Weights of a small transformer language model.
Architecture: RMSNorm before and after each block, rotary positions, no biases in attention or MLP, tied embeddings, capped logits.
Each number is 500 + 25 x the weight over its row's rms, rounded and kept within 0 to 999. Layers, rows and columns count from 0. Numbers have three digits each. The size before them is the row's rms in percent of the matrix's.

# gate: layer 3 MLP gate, 2048x512, rms 0.125, rows 15-81, columns 128-191
# up: layer 3 MLP up, 2048x512, rms 0.13, rows 15-81, columns 128-191
# down: layer 3 MLP down (transposed), 2048x512, rms 0.0618, rows 15-80, columns 128-191
gate15 112:546508526465486477478496508500495570495486554516502480507492457517529513483468500492518540512518452501548552535462478459576484491484523505517483472521501491522514480521512518457530500510504490
up15 110:522472477488517495507510508496476497464506520477476501499481524493485497518455500507521484525523478505522492487512509489522506496474529507533521470526496493504543463486466539493508469515501470
down15 103:491474484489495549489534508451537476456473505503515498577500495511488445533476532543494507458482509521504520538496470494438476488503498506520487444521551514467513503539498517523508503481547504
gate16 068:507470518467495488502519469552542507503502475522496497529496459510498466485480527506466468495494471469436435511479503492556517477534536527484532463514513485511512475506515514545531526409503519
up16 061:494508503545493498499488535426463511468474509502524478496496527489505544513522444519541579560492514500551538491511478508482506490500460469481493516498471513476487500496491496437499456597532489
down16 086:525498528496515480502531506522471495498482499502502476502504543492515479517470464476519519491490490484513498499485526497493523512517506512518499511554476498535512472560521494495528472504519453
gate17 113:496443491528503480513485493518476528505512516496518475526468455499516488487518532539474512521498511469477445478518456528505496551480459511506508524523527440487494462505532472479497507514462459
up17 104:535478500550492467523539477521510533469541476507537478489502495503480473505489458513516451506497475478520506509553504497479543487476483522512484541468491491531493487482469500504493495551464476
down17 106:540497528460498439486510496499509484534456519527482499537494506478507508493537518479482503456516494465536495476495499482526467520532476484523495482487484501488519497542523472459461490522488494
gate18 105:508483521495515539531468501516471496473559492446502487493510504535497495467538466485521508501471467526514496507492492537478495525515495473487494562514499502491463512525492466484539440534513469
up18 097:509450474495500510455493469484553513470510475528515520518467484585451524510482457518539490512452485491507503527498571530501510544520520464464519516525511496508492522496513514499492486511486482
down18 101:467533492521453531485461559483491473524525495502490489536495545486498466547512498558493528471488523493505470511522524479483499466527545494495435530498511499504462496504494539504488519497481502
gate19 096:518494498533464475476521523505520460497521497471479497453494513519474457489478475476489534480514477521507505449486507460482497488500522513504510504503499512458528491517522472502495524537498524
up19 098:486502522494487501495473510497477488500483508520491531499493473482521532510467464499525487506504525537501500526510538545532524510519457466497513505512482539492500508505471492457479540487526477
down19 090:475510491503482506552504526500485491544519472460486540482468505466470479497508484502489482500503502472502522479487500443508489495524540487499492524483507482500506530486519503519483500475506470
gate20 096:481531517488520530547506472444516497509480504495512522484456525508492499527510481505485523489532547497556478513478486468511492524478496504498541509500518486484480504436467514482506490487503534
up20 098:521498461446533504531521525466486516458497494463525484519491512500506501474451495509524520504482540528475475499447556517517513499454465492535440476506480459475527495505496504506513541495506506
down20 102:518514496479547512523489528516503490488521511503493465499505476505522550508477498508492485481519524486495506524478512510502478450488515493534479507505507505558474452521491519518501523518529485
gate21 096:478521531530464551492535475466492562488493459503474510501532499479505520488512521468561491520551490492522488526511474507469512499465474537517498514500532521504492466485493515514481513548501489
up21 096:459520489505498531484461506505502524496497506486459475511501560497511494532458541508476524510486489448520505518504520486505512499498506524460474565504542492523440472440464484471547510517516489
down21 095:506525536483472507557480487533499445497517531486474516476496462488505505440568521444513541457492486498536483470536461522510507453467490519481433508551557501505528494512484527468503482467505508
gate22 101:509483501464531478492502499481491461469527510491569544491490510518529495507495478487503527527511471486470484516518486497541482509513482540500478496518465469502477519484478443518507514503516485
up22 105:530486558493491532482532483493502525542522502471522452474513484474498515491488480506498486464477521496474484497478499497493474503479499496484508526539486476471480541526545466451547488483464507
down22 105:483524477509497475486523527531555484492491514482543531517483497504558484502514502508498486512510483515511479492500459512520519502516459488506461478463474529460469500499462513483550538470478508
gate23 095:484551495541480528486504516470517450536482478486507485480512462506506486481483488468557519454518507490495500505473487492544524498500479483519492495514471522478529501507515473528487496478519503
up23 099:529470476487448516476493497490510500475497484515481512481502520504469485517492454477536498497506467488495516496499495495505519515558575498481533490466519507494474469503499481542510531496552490
down23 090:525463489443481546507533507475540479511520517500463491497483506494494543519502548498475494495514466527520484517516511503547503503469503484499550519487475513514511545504472464500505496520514454
gate24 099:498499499531476495538505483472483498499475521511481482514463458508537463528496505505498495536533512559515522474521510516516491479500477517503536526492490531485499493494487472498517485540494472
up24 093:501492471469530509461511557506524511493516478453530554493487519492484525459512519474512490502485505514492470534500500475477489516506544435453453461485471468489505459477484493483469483511517519
down24 104:516469521506510537510549480464528497440515533485491485518487507478506475471486519509500504471521469518557507473511492500531533479530508466535484520516501486516523457541481491499479446495500500
gate25 107:462516477470517543519523479513523506476483498496469492502496492510522529489489506496497484460548545493514466517503510498532487469488509529499501463514492472509497467499474545534464490500513515
up25 110:527475526497520475481494484472467533477468498489493476490460544488540518470517528532495469514539458507484462508521504500512481489567508505519443532505459490524550484494480482511440488492474535
down25 106:569460511518510410513497471485499508496483567479493491483487487501485544514478507493490478517482510494500500511479550510517535487499491485501489498505484499524542492455506499476505508518518531
gate26 094:542526482492491542479489511504514512520486514504515500495510484511483515530473514503497499461521506481521536511499456491558544486489488518498530523506444491508521538493510506470486491497509544
up26 099:455515522510521523515534502511496493499511468522501451506458474528482520488475539526462525501513502497531513461476478526490465449523540513516503446533487497492530481519505447487506528527463506
down26 094:482504495549525486482492490477514547511529535476487502486547548501521549546484513446476488529478499489500485455466521537441502482475486480504445502524536541497545475459520486477479478531548480
gate27 095:508499485548511513503481503497520480505494501462524473478454498534484499516519505491509512460509486499497501502507472501468534503439526487449462437450470501542511481548530502537509486460469489
up27 099:498479484477499501546491533491495565518505481521477503554466481456484490469476524482513469498498546491472514483465467474457509479480557538451498497475490509504496447518504481479477490491481502
down27 096:460479459474518496529500468494497514489453506522524516472485504490497509467477470529503503553504519490466504497482507495547518521511502495529492565512488492433489478544522499522481493535465468
gate28 056:433520531433493507516521482546506529529543461501506446508495508530546505470519494480517483539473480508526507509518494495479478547525500537530501502493503516507491471503488438581518516501504438
up28 052:527478483479484470476493508523510544523458487495528450475481486517510483533498479481529473526511486491502559479491495470527531498541529465503538503479495515491459475514469464569486513494494500
down28 059:548496489527500476488473537463487451460471535533516556507519514468463487527511522502489523494494515547492486479494511480510481492502481518536491494504515493461496497498548501462498521519480513
gate29 101:453506557496539552532498467535500510500508482564502499488523463452511517549509450549514537496564472491545465526478480535474512505538463509537498485469552536524483542535467516506533483547493475
up29 097:485488484508478502491520446502524494503494514484540478508551451499536541529442477506525516521468471512521487539514509478521495484521486471538489497522493478467487514518497522481527552506496463
down29 102:506506488549468490518509523510483508506538459527519527486517494482460471547469499466533523477551490498500489497519470547489529483486459473497487502511497470500521503512488493520481465478499497
gate30 109:518478505425506470499526491513516488504554520487502536492511547517561491489451536497479569515493462519569536487544489484448466529517487487464519488503511528502549483513514473517502472505511486
up30 107:459432482531474554506511499500507498476478474509517473484489498484511491479493492511494477522515483520478477537493541488490491508545552518464515515503439516508447490528531479519534514508474482
down30 099:537517486517521519494506457530466517477491472521477507517484540496487510467527496525478461515510493485550513525485510481470465523471463502487470496474499522502521496480536487497538514453487536
gate31 105:488483529523510538467526463475548527517513457491511481534518471493471472500506471482503439506494467485509467463517488533505452514505480507501537507525533496516485520493484498518476443543486526
up31 094:482472527490495545484484431502516533476459502463491577488522460475474504497509494511541492529508497533498511489554455498471458525506529498511513474525531456477504483502487460527508478522529496
down31 103:496528527479494521509514524502482455487495493526465456576511488491519559521444484466531470512500501502509492514487455476471482520486509530517488485533456487515499493499471489535452514494523492
gate32 090:475498521539498531485545483499538513547495483507470485512518523493503477529475464504471519514511495512519461482469519500481473470495505453499486514483478474462455491530477490479479521504476528
up32 098:491533511505522461548466510504475496470528525517520527527483476537474518471522544483490501482530520507478514537543481498476513560501517550511469494484515547529517469485500526538522471490538480
down32 104:489483485502468490479525508529508470447514520560522557546480528489485479517477519486525512469510520472533484458517539510485499518446509524487472488478520550488537475460491491468526477525572502
gate33 043:465497530565550479480505507495444505527485540496536503472484504487516496481465545479538485517527505511508458533492542468553468499505541436521494537487561516517490506515510492467492518500515486
up33 043:531488434488491538507468510508534497478507468515495485522532486457511493499528443523534502491479517503465470442502495505441495499482472556451521500470472508511503481522515503577478517491473526
down33 043:541475515503442489527493518514499529504488429491521512550539466520470509475551495514491506509519525496494483500517525507484497513470520536493535523502499499482490488489514552524447499525529471
gate34 084:497486501432498525534522497524473505497476512544499476470531481517501501485474496489494526453441464542479494485507517505473507486457523482492539457511518486521470477521492510481498491475500553
up34 093:529498533465480535511521487503518506535494497521462553519515506489474452458457511506470462495481464515520431519502512497517498479474560488501511465503490490505475484547541493503514485521477515
down34 087:474496539519480564466512491531495489498456499498532495544546464488527523533487457484512498510522524464499552522535538519490498469505533495518516519506474464524496495534550481516514508519526517
gate35 095:422500467433494489498495466512455510493479529478525499490511493479472481523488462491499529516504504556491514549490479488495520500454518490527435465498509492504488523510501482501547554477496465
up35 085:554500560557506484514441477500502524524510479495463551495479529519541487486494495513507489496489481455491459463515492499491487561524495499483530483473459461490522481470518525498473493509510527
down35 094:468489517491483536526501511483479502505529506538477507453571494492538524508514504499489497519511511539469480514470488497473483536505502436535540500458510512494523505503473564506523532471582514
gate36 106:503489476499504452542459496523500508451473539553507516474532527515521505529464454486534527493533520479534517474506508457486503541489500474496458493510496497551564496535506523484519514487496486
up36 110:496537489518542529498468525556507491478437502521488503547490496486515495498494512488511508522497555499485437494519473503519488522472519506487493499499476526469489510507512529511521525472516560
down36 101:511541467534539495452513499486489533464483483473514528515519533546517519537497500483517540493525499478532505474509480465495490487541468474494497500534505496534543503503478504494463527536538527
gate37 095:506469432519504526470483543543492545514528472465523467496473548506516508559487505498485529497535510515453473495451479501507530548481479561515502508485509503488486511514543482494513475447480499
up37 097:542519518474503515483497515493534531506492485472499492526527527523488471487514509516482508469503526485500485449509490506458518516471487537519544492472483463473530466502524449499493533485521510
down37 092:503462470518499471499574508496521508513493468485520523501463471446505533513529513470518484537501453473497495529519502498542493521534513506528486517498487512512488510485480540513520506515483547
gate38 097:484529536484494497480488518494536460497502522490538510485462509482514475561483503536526464446496534482482449496463459490533492480526515520520480552520472463498520508531538480495492476481469496
up38 100:504450472523524516496479512494487511467485492491495477477510463487496554479531517454437500490558492500538484533508491517483493507462480522495501476546477525538481507501524466519502532514506492
down38 099:546468516479495503496468487483496476513475438475499514502514481511517485484500504531482474477551491512487524465498490496483489511489511532492496510526502484507546490509491519480537537480499508
gate39 102:518486505525483525521457457454454540545544491505539510496488519527480490517525520500510511464483482481538451507479468527512538479483451526518485458523494511521464503502507527524499473517461484
up39 105:537516546505518502482510490504494475526546470487506500507464509459523475483513523499511500512503463517470509472521536488548501466486518542469504543523527470484492497503466489520506486485463533
down39 099:501520498481521533524480519492508488525522459487501525501511505530499530501477497535525490487455491478523524495514482489470444497524475506556481460491485481513504480497506508518506510510535499
gate40 115:466480516451489481537543522509475515441521522481507476473464531482514506488473473498545514446515530488490468515500478520480479512503501533521486477533519490547523503506519516500458520456477471
up40 113:433465530455519473487499521486496441455489475500522451501460495492484503522456503520553505500517523518491498535498480521529484446517545524509499489524489494519491461499503482514510525522515495
down40 111:504509480542510510473506486494500523510481521528520540479545531509538516519505490545484512458505482530511483513466551527493480517435466474501491477502517519456502470568547497484527499499511534
gate41 126:497497502494450496514510508546474509481527526493514480511498487538524497494524528514494516507464526524474503462500463527444518489534518524489528496521520474458481482471551522459534489455502502
up41 124:473497520515534478484487485496499530481469469456505500481521489453511511502494512493491465477546475516491496521497510499504517535487455456492488504501480509515529460499467465499531518515524499
down41 143:452546469484519478557531539486486538520506498507495452508553489518524543488503499549498501542422469516532461522494506487541494524507513504482520469516466460491536496513527549508457489523511469
gate42 074:519513560523469519503476525487533509468496513484505522474517499487493460466494491526510472443529514508528497449512442528455503457472505519520521522533499487474508517453503453519521511491497499
up42 081:514476455527471501536528534495507474484462463464505450504520469457435493482501481542503460555505517462482481463522520495497476506559480543486494485475547485533495559478503514495547463494528485
down42 076:482508449466547507437498515466487473518537548491513506502511453528495518516455496516457510485508511521462469504462501511502507498535509430514518561493490501472482486483530508495495489484513477
gate43 095:495534524500516503541516480502502531517488487519515431495472533536453516505503468494515495500505488490463462466442511481479493525497526512474474515535557452475481490502455464497518476506468456
up43 094:500472521479463510439517476494553515488476499516515540467476516460534530498475515483496461503464535506497488497542515477530536491495483509506502510493536489513514490463518515500512540530523502
down43 096:493476489546460506511497581509485566530481481516545540492460520481511524500521504496495545534500505489521506528511527474499465508499531488479509485480486507526489518533515522487480520469510495
gate44 105:489480536489458546495548495526534477476546505513454518487509532517499500477473467522473497511447482494523513492478503525473465482420533501521498465512509549508505486507494525503460488439512493
up44 105:455463496439511511483514472524530533528454521501481496489514485518497493479514568519512499519482482492495484474526563510471500487510516512531488495466481560530523509510525536486482486544436490
down44 103:525485525539499503445486501514473502542473468477517548481486500480535519484478512511518518499505549495485487491538506514451499515551499463516488511528471484521480480506458459520527565510481486
gate45 110:483544516525470515511508453457522518443524524500516489458510474523508482480477500545516502488491454529503521467531479483510485509490491512511466536527529523485528534501504508507473512546466501
up45 110:493524493470531531500483464524481507531511506544480500530511520503506475499529485505501541520492455502507485520502478480502492520495468514544502488464473497515528535456485532525511554505459485
down45 105:431519434513492443471521516498506469481528499474528510492542541518519482524479487535513477472486474489480495457447528516485494455484472515499477526524553515477540500501471493444529510523500493
gate46 102:557449503482548474485495506499486482534493486547517449532528548515497454478493556439528499485529488464465513532545496482523499511472542512559510462552467515490454513538478511477519531480475463
up46 108:531520515482455531525518525488493500502495474480522477517493474522534515493498504479514474482454489552517504434503518518461504444499476472496525533460501486483498542473518490505523508502482477
down46 107:481506527471509504501488486537482515518505451488493519514535516523469517550482505497460530510545491532511483475447489476513477473485521491496486556478503463487480518499481525474506478523489530
gate47 119:493455527560519485518483459478567534476482529508551460517446485556528482534496509549462505548483475497485515471504529513491523551510510497488504510515524495511558543524504462524489430506474476
up47 107:518508499539485517507545508526562517482479507544501473513496525548496490507497536505574504557488512496522499461484518486510547512497512514504538518472503492531541493548498486482484499487481509
down47 150:509468501498501502517479528478516536464510490508489530485532505571431518491500528491487517483489502487540494502520527531495451462465501446497506493518499442507548492543495477458499543500548516
gate48 044:523517504516504499487513538504555531476489531525509503491500474525514499523512498512498540472531512532515440501527526523500490509486505493501500508451510460432491500498487511517534499505486516
up48 051:504505500527510502513483449490453509521488508480454520520481537514477467479524466487497451499468510515499543461501485486496509518497528489565463528501463521496516484504497460487509502506481511
down48 048:495494534426478481493509463492497512457485458488512512469507519515503429470511505478512533518472488462491513510506503484469490505516529471441477500506545463506536428533447497495459492498458502
gate49 110:478505499488532487487498486474544482506500493496456552492501503480513519473486508501477499517511464488490480487481486504479496477476494502487477485538485552496521445499535485505534500498521546
up49 111:529488454517521491472471481507491475525529507503543500461498514507513512480484489482490497499473532500497544505536530479478486510527515531497469459477499524517500504532508496483542528477505459
down49 104:512485461506526509523480469491522525495489489464524496502478524483485480540424554485501470442472481489517486498501507542497527504491490518509517510494489549536513463509475515482493452507514487
gate50 097:501487546475507486484488456513487517533487508475502527509486407490514492501487542488507495524521480508528487488506492513497496499511495503484496489490502521529455471501547495508500518514518465
up50 104:478496516474533492508518527495484548477472500540492455534467523510489524468541482502505510516492475504523484522498534513490523457510492538491509493508528509504501467478497471486480463468505504
down50 092:486535517568511489488500500472475487551492490481489474501468507472546550490534488503502485463542488500550518510515500525499506511515493504520481470472553515466495467488499536486518505482497486
gate51 109:438464538494484510469512461487508453493533483459546466506485555487472546495518509490538473510536483538451504493553484530498550496507503512465489530529505517506509495514536478490468506501496485
up51 111:463498504486497507500510532437503515487542487531507496471479465511553477457474469472508496537477528506494512519508522554534552475486531504502512464469517491479502507473511485483511459509471494
down51 101:509463527465498452463459527531499512511501522526486530451491430471470497525479508516535503498528500511469503437506491501474504514480522506499486554498485485538519430492530518489525541532484485
gate52 110:460509508538504475484500543473492491508496519516526522516517508509485513467516538542535529520479511525504470504488475511474467472475511492473492533531517499483523463525503506534469532444495507
up52 107:468527490486520531534522535521528498498461498494526506464500504511530496531506481505489471503538568498518509548500506485540515494529503477504483471545486523525470477503495482445503542486527507
down52 107:514487515509496489508558505490509490541475495510501473463473487506535507500460503514510501476487475484443541465529529485464480498491541490447476497491524475500508473515524505507565512477482476
gate53 114:528487483531506462463543482455475513514512519487507544478538466498502461484519489480491515551510493513518493503479503440463535534465489499506541492547517521495488526479478469523518493503496537
up53 117:478456511457489528520520487464549520476543488467467494453502522502534518477557491501577520474509508509478474499519473516490470522501522462494502525502523503504495505535521473461521486538472515
down53 111:525514516524499474499516474500508518489452507478490474520518490503507496477480513532456464478497511543514518499502476550522510508480488498432501513496468523436507487523488516494490485465511477
gate54 102:512521526487533485505507505501537489481464528528483503503500508499496483516480488499445543543491464461550500477482459496512486583494521497513507494532512502547485524473523520460460457514517446
up54 099:503521488518473494489464497495514493494501469455475513542506427542437510519455552487503475540473471497482484492510530491490537500557488502451485526534492474536516516502506473514495460542498513
down54 096:534450478521468537509511520551519483509511525500535503491505536529524514487517498490544485488497500440520495555536490489473486498484563504470511521460521493508546495487453498505520499474465510
gate55 094:530512479495480494509469491486513546490493508517482509502496486510517498507516515475494497512506459572483476524484536536483453511502502503549481465502469469468457507507532457498521467443499450
up55 100:440522528541487491528496512459522480508482466510487542499510480515489476526474477509505513530522522498470543445536512452478479515546484490527497539510491492483477494505478498480537503481482531
down55 091:536523497501471464464499490500488482520524515487495475475488517420488511518513530489522475484510510502485485526517508464524501544524534440508502493526460469525506553502508476463512493491481495
gate56 094:508499521488462488507539539505503478464530527490497508502543522534471467475509500519497512514513509516504494535497515546493494502534482499472461522496539484519549505508510517499459465456466496
up56 105:492505513506509501495517484521520491542524508497523507491523474477501555516483448486522530488507493494490531538492529529494470500507517510473468496495482546509508539519525527523514499509511543
down56 098:510507470480459486547554489480516488514489534497503489543506462486466514525491513498456525520452465517478509482504502543486482489503520505525467515501522508460476490513487479479501503449469496
gate57 107:455506545479518499486503540518499480498494484530517508536532435480523535487453467504520483469522497524482502516499440533488517512491553472518498494527504506522519471514474494564525497483519541
up57 108:479485495510512553501481498500501501511506487466505496548516505509500520482480487521525511445497518460486529481498517532510464541520499517546510535532490503501480535535508470494464506442525520
down57 101:526495502496492500499497480504466496490514463545518505462504526508457486535491474505488499462496466456509491442532537524474454476484476525477497511492551535522524481514497506511503501527538499
gate58 094:464471502512525507495464540492514487520522494498501476477508486483493499510469466542465580488481494478489512528502518536488452525477500522511460483466481516549505507521473516474527489517454479
up58 105:552554507495462474494536484478488467475543501523558530542461493537459504499502530438487517516499503518524485488494505487438505455495478481489498520460503461487479511507490501487495483508507528
down58 097:458463531504502503466517516542470472511488509487535510525525540489488498499530467498504550525512504531525537517458480481497505492511502566510518513506538491515539517491513502517513544471453496
gate59 036:515476521518512483506522473538490497500530529452494522495478539543527485526496525482534488505475533515498523473546513503475513496496496492469499533521513456464485495487531508494510459519499489
up59 030:539473493533507508549530483517513493526509544455491512512491511528539497520507502503501467480463517543485534477539521477456493516514493506491492502482480469473481526471493501497494484488480497
down59 039:484462505504509506532533537524501495520480519485498480504511483504479495526502458487470512479498493545528487520485503493494476503541518490531503449490497500531541528482492504531499553516515514
gate60 093:510525473524482543469483474501502493459522507498499482541536509530461533466504496503509497473493481532481516547502547522546499498486459486482532486471493474504478481514491481459474488552483472
up60 094:456473451520502536449516497533508519531514506466495511511532539482488529489533507511517497466512493498513475490477507482491473483438475482524499482507478473510515507522503517508460489505503449
down60 094:536504481567489519526472501517540494497498442487497517504506468512509520467502526466501470477473480503504477517503461521531520504516497520505539502456517536528481495472484492527506519501499500
gate61 101:496477542520526496503487471491538488496525499531466484479498519465527523460540490493535487502474518507516550482516524529530499536498512517488504499550486473512512542498487504495505485501505465
up61 135:529503518516446511529470520522532526505516523499507442486498450539492432516498475482537521510473498498515533478509516518520509485491488465516489542502477525491481502541493505545478497498487523
down61 117:487479503484523508489509485488529493500522511523494520522539515427522516473529515498522496515477510485516524464523503522512489509487526564480523487522480490487523514477473505492488491525508487
gate62 067:482497524540494525496492481503479483489527513516514480479494523493501492491502538513478506508493518516476512567512528498553535506503476473483483507539512473518502504518507532523489545488483489
up62 057:508499484467551474508482508487487512517505468492483504507510491490495499510502454471532437529490492474469476432487483507500477528494535524515506509494481536509473516500464472492506474482528502
down62 067:512531478508494502492461486541517484490529510509507493520473505517539501509466547514512515505474516463450482481512525509509479534480511477503527498490518515491445506482521462496477469506519479
gate63 023:494499525501500503460501509494524521458467530521502518521563520505470508515493472512470528528488460464522527495543475520524504520523490512505503492527514462505512526472476512492518514494510495
up63 020:472485483456485469546511500494475460516518473498480522501465522494534492498453496479544481496503540513481468478468506557498511498498497472472534500488480503531488468523511480510469464504490489
down63 021:489483499482466545506479522504519534511506472528512481514477500462545490538513518523491471549514505492509454519525504510481520487503512471534500473518494490489453455545476472514475494509527479
gate64 086:497457517502532451500452480463450481484505496500472479475506520488521467533483502491477488554446489481519510487483444492494492480466456474499482574484545506521521555477531488478484470522487471
up64 084:477475506497504516458446492498511481550472486524514518531508512476461546483483504483527533480474496488496508526491497478517473490517467480485508485554509434464472507451549507522495515520466479
down64 090:534496483503488543496523519503522521507497455496503535563505511514495521476470490542489468477495506531483509465511566489534534491535556505518512466511488519509476499486517552471505474465516530
gate65 101:546487506542490512475480540504540462482475515475542458491526518506518531492518519506489530509523488503524493530473535507486527478495489517547485538491489509527502518479522479508510479516475495
up65 101:499502477471503512476502471517523509479496496507459518488518507501489482505543503498480449493522528484462511486552467493487471485477449498485522524490497489530502478513487481513532483488546519
down65 102:477537472503474487504492477490492507521502493514455513509480495526491476502522504537481514439492472448510484462534511470471489563509474506466450463502517517490523486482447516504498490514467471
gate66 109:491482532551476491460485522517512500504499469516481498531537476520497492547534497523487489502526479456482470496475508498548510500525495498481465508456488476467502481493471522540492472467518535
up66 103:456477488502533523522506517531517461494526564501506492507492490483483539505459516443487515569526519491498552527483470493447506477477497498553510500557493519500489515489540470474468493578503470
down66 106:503471512490513485523497479492492482526490525498511505521542515522471522513555510526489514497530493479512471495503498510508482486492469486534446482520508463495538508498549478485508511490519487
gate67 110:584511493529528501533506465496501535455454497507544494481528448548487560471522535528518491482508485518507495509481519498499496474489473510522511485520479466534480499531502530513505517478505501
up67 106:455453521522465539497521506490454512564501472514530538522494544495522493537468476519533510497490458493489462494521502490479506524500503514448540501510522463463525492480531476464487478498507526
down67 101:498543505513455516435538520497504508518515496491502515445509525488490533452506511495494519474506494491504495468521513490522474507468516520536525502509479489504526497509478508495503482468496514
gate68 106:493517501555483539444516490535504484494494497513497472513511515489507524464443498494514515475460498495513453518452520452498530527484492507513529522472521527486507501496476497456559479469496552
up68 105:505477526496505546481490484513537505484499535475496522511540494476557509523462459487468493482533549557481507441469518512498504542512487483566513512514497511538513477501494513487520509438482503
down68 099:514508475515470488520495546495509514524480480528471455525472493521511433497527469439528525501515503511480464511520484498508440495481513507459540508513536508492521522472444509466533531541478531
gate69 118:500493514495445472494517523483463459514531516485476466493475469485534494472474527509498545472535472442554444483464486493516549525493485535511458510503497506520547518518448515488483501515484512
up69 119:527507456498486528516507474490487501461479519512508523477533500512511508474512507496468489520512515523462526523511504499437475526463491523537504477517536511450472510546525515501511518451508474
down69 130:486518557481507501467525494457490513459479533485484496476460482488454520510505508478502533517503513434477465485517504513535485517543512500496531491476524443516473545509470517490481500475492474
gate70 044:488475476515502507485533504523458497457507474501523521523495491492520480516530461479575473499483532479566531497460518512508507501507495507504501535490474529486524521486486506488531505510478523
up70 041:471516527515499501510503498478538496539502519497461481459506528495493531515482492497442515516498471538447473477520467503467504480511489504490468483502523498507457462558512483523494503504527473
down70 044:461526513517463507526522479503444502522539470505506475485504553454550533506528503497490477527452445512481492519474500471504463503488490491501480484483513490490482462575505502503483510515506501
gate71 108:506528533469478500454457475482484571489480543433487486507459494474509513485480511508515502470499525509511527535498512488518501477533504508535519459493475532504546475497492507464497510515483474
up71 106:503495523481506518518524463466488496471511476478492489451467488530500519482477477490522479495458511478524527496482531463515525499497522502556491511450467533513536518510464490497485481516505504
down71 107:496510533516476552494489536514524516508466508505476507485485502499510465486549458545478495520520477458548483517498512499494498502499509522459486479479491526523504459528484527510508531524522508
gate72 107:487474488527521492557472479444499499499486432522496502457524459507490493465490501508500515501479499495491443497463495495523468485503481473498513475482529505471539500489481500544489489516455462
up72 106:504515497519455476469466489513491520454546520527498480453542492516503520561482471510516447512520482542516513468488493440490482518472503511486486497512517449498506492497525456507502484497495513
down72 108:510506500418516535538512513501507517550459506539501490506509490496510508492491481498484503479476483497467510536445504458512515539487496524490490489509487494482484528523496490486511486480538471
gate73 109:508505457479487465498527449509457488515522503510444493482482498520506460468492460472587517535515535500515477487528473503544500470479519503488515530495507485471515460493514482514506493489486488
up73 095:508501510497528548494503526507492526467513544481513517494472499462499520500519501495474450471494514502496516478514510525454483511533492507486455513500501507520504557503506503467496489462483508
down73 108:475527515491512471522534495475500511468549512505495544528506493494456467478520454480506477499509466484494455512509458509530468516495504491483520516496500478519488492514539507513500444508482497
gate74 109:522475558530511494513513503503519534483466509478524506484493485530441473497478480499492549485490502542472512528519471500514496500464541507507492502477486494520542537461517531525481461504495553
up74 116:498518566525539513507530531538521539484481497465552516458477456513500519490514506482512525489496508473549510509530476487535467458442493502511527481488500525444499471520527524491492502475494485
down74 119:474506468528484511544475503484487486553504531482487452490538511487475489512479513478484487519526483475489513535571508513501500512499506487532479498473479476490502489474512527455488471457465529
gate75 110:440488499498553515533489479514490471488488468471528523532457543476499506446524494527518493520496519504488487491528552517523511513490528479491476515489470533496521505484493500495479467497511499
up75 090:527491529478480502485499467462514527492531481493518474497511422515478506529477520498479520526551498497518497499468464492492481511511480548492479511492521471517472526510488490458513525507506519
down75 105:476475514481490478480535495494470529510493518533537452480490457510500510414522485501477520490498502445521542509530460514545492546518477491505487470494514480543519549513486476465469495507548543
gate76 094:522474467518453472493520530492529488495535475523479504525533494503514491502507535508479551512486502515529492477480461517489489523471546513546461505528486497519508522499452530542461501492480514
up76 101:497523506462488496565524507478476451465509481512538506495507465468495488508510483477490513522493516498520486486523508501482529499532483512538541459534495534532468501473483514495513514531500504
down76 091:528524515553505509451488469513499505476505523501481461493473516529511456494526495523503549516529515558478481534471479525506517495473511552488475535497504503474508499452490466550510510497511506
gate77 089:516483525471502500514495518507465512502515506552507501470485508506511466525506520512491543489455496488495527557511461476455494520491493499510514519523482511468469506553501462481510531487491493
up77 098:470531455471478483507498546489498518542490499514508527498509532519511469466511487532457523486525509504508545480473521513504493516509521525519507529510500518488426485470514480536528512488518496
down77 089:489467489551499495497519497487511500510508468512479467511498514476534523539471553487491528490502498522498508484506521500472488489494478479546480514491475512515566548488499497467458482509507506
gate78 098:540476503518471526502484505499467515468550488513519512487512507487492503484494514495472500487443557486493507504492529494467481475500470533519497472487520507480498472526491502472529535456507517
up78 105:455482493533455458526518501508452517495531501494518519508487532474477505533522508513509505470489533502497523479515513441496490492513496516488475505492527508521486519492512503508502491460471505
down78 097:512466493534456492479534455512477450521496498478528532503503532480510502531494560525515540526476493477475490536479525517534530531488548507473475497496487481503533467482485508503511540504529500
gate79 104:482526466502528483453477480528488484492491476503478520492501529540472497494490483494500535540480522498469516521476416480499509466518473508493485502549501532525529553542531503499520515506498501
up79 104:489480502581487506519470464504510507517492516526487509508427492483498529481499522495496505509529472521492488485443507486483479493478507506491523501518487521448459481490546504519484522484460502
down79 103:491497483510471485536480513523478517484526496529525493451522527477501483476489513491450498479520503481519508477500543509475471543512471495490557468481489489515486463492525516497494519530490507
gate80 110:503528520458524473497460531501469475504515497503511513496502475494515492521492495505507481531450488513496485498572511472470525487498456527512500513477491483516478522502494520538449474499501485
up80 110:490525487558491507507563521530450484499477495464497512531486493490472493525487510476515549485478507531516467468520504569541433524524552504492511499485495513467477494449451479473518477497477511
down80 107:537508500508472508485464485538488514488523537510479496473486443499530480525461504515447522493545486505522533508551522519491450503489500477507526461482508518481493498519502526520494496520487540
gate81 105:527506520526567507513499549573517539460445503499517479487517460521473546542505496507488501500498509481500467508494473490533507480442527444543509481471570502482493497488467499475533514547530504
up81 107:495466438494535469492498514481513518509479483503499490525498448517482457528527526485481509538504496522488507481513502493497546531477524501511505545515447480506513528494500502491528483519493468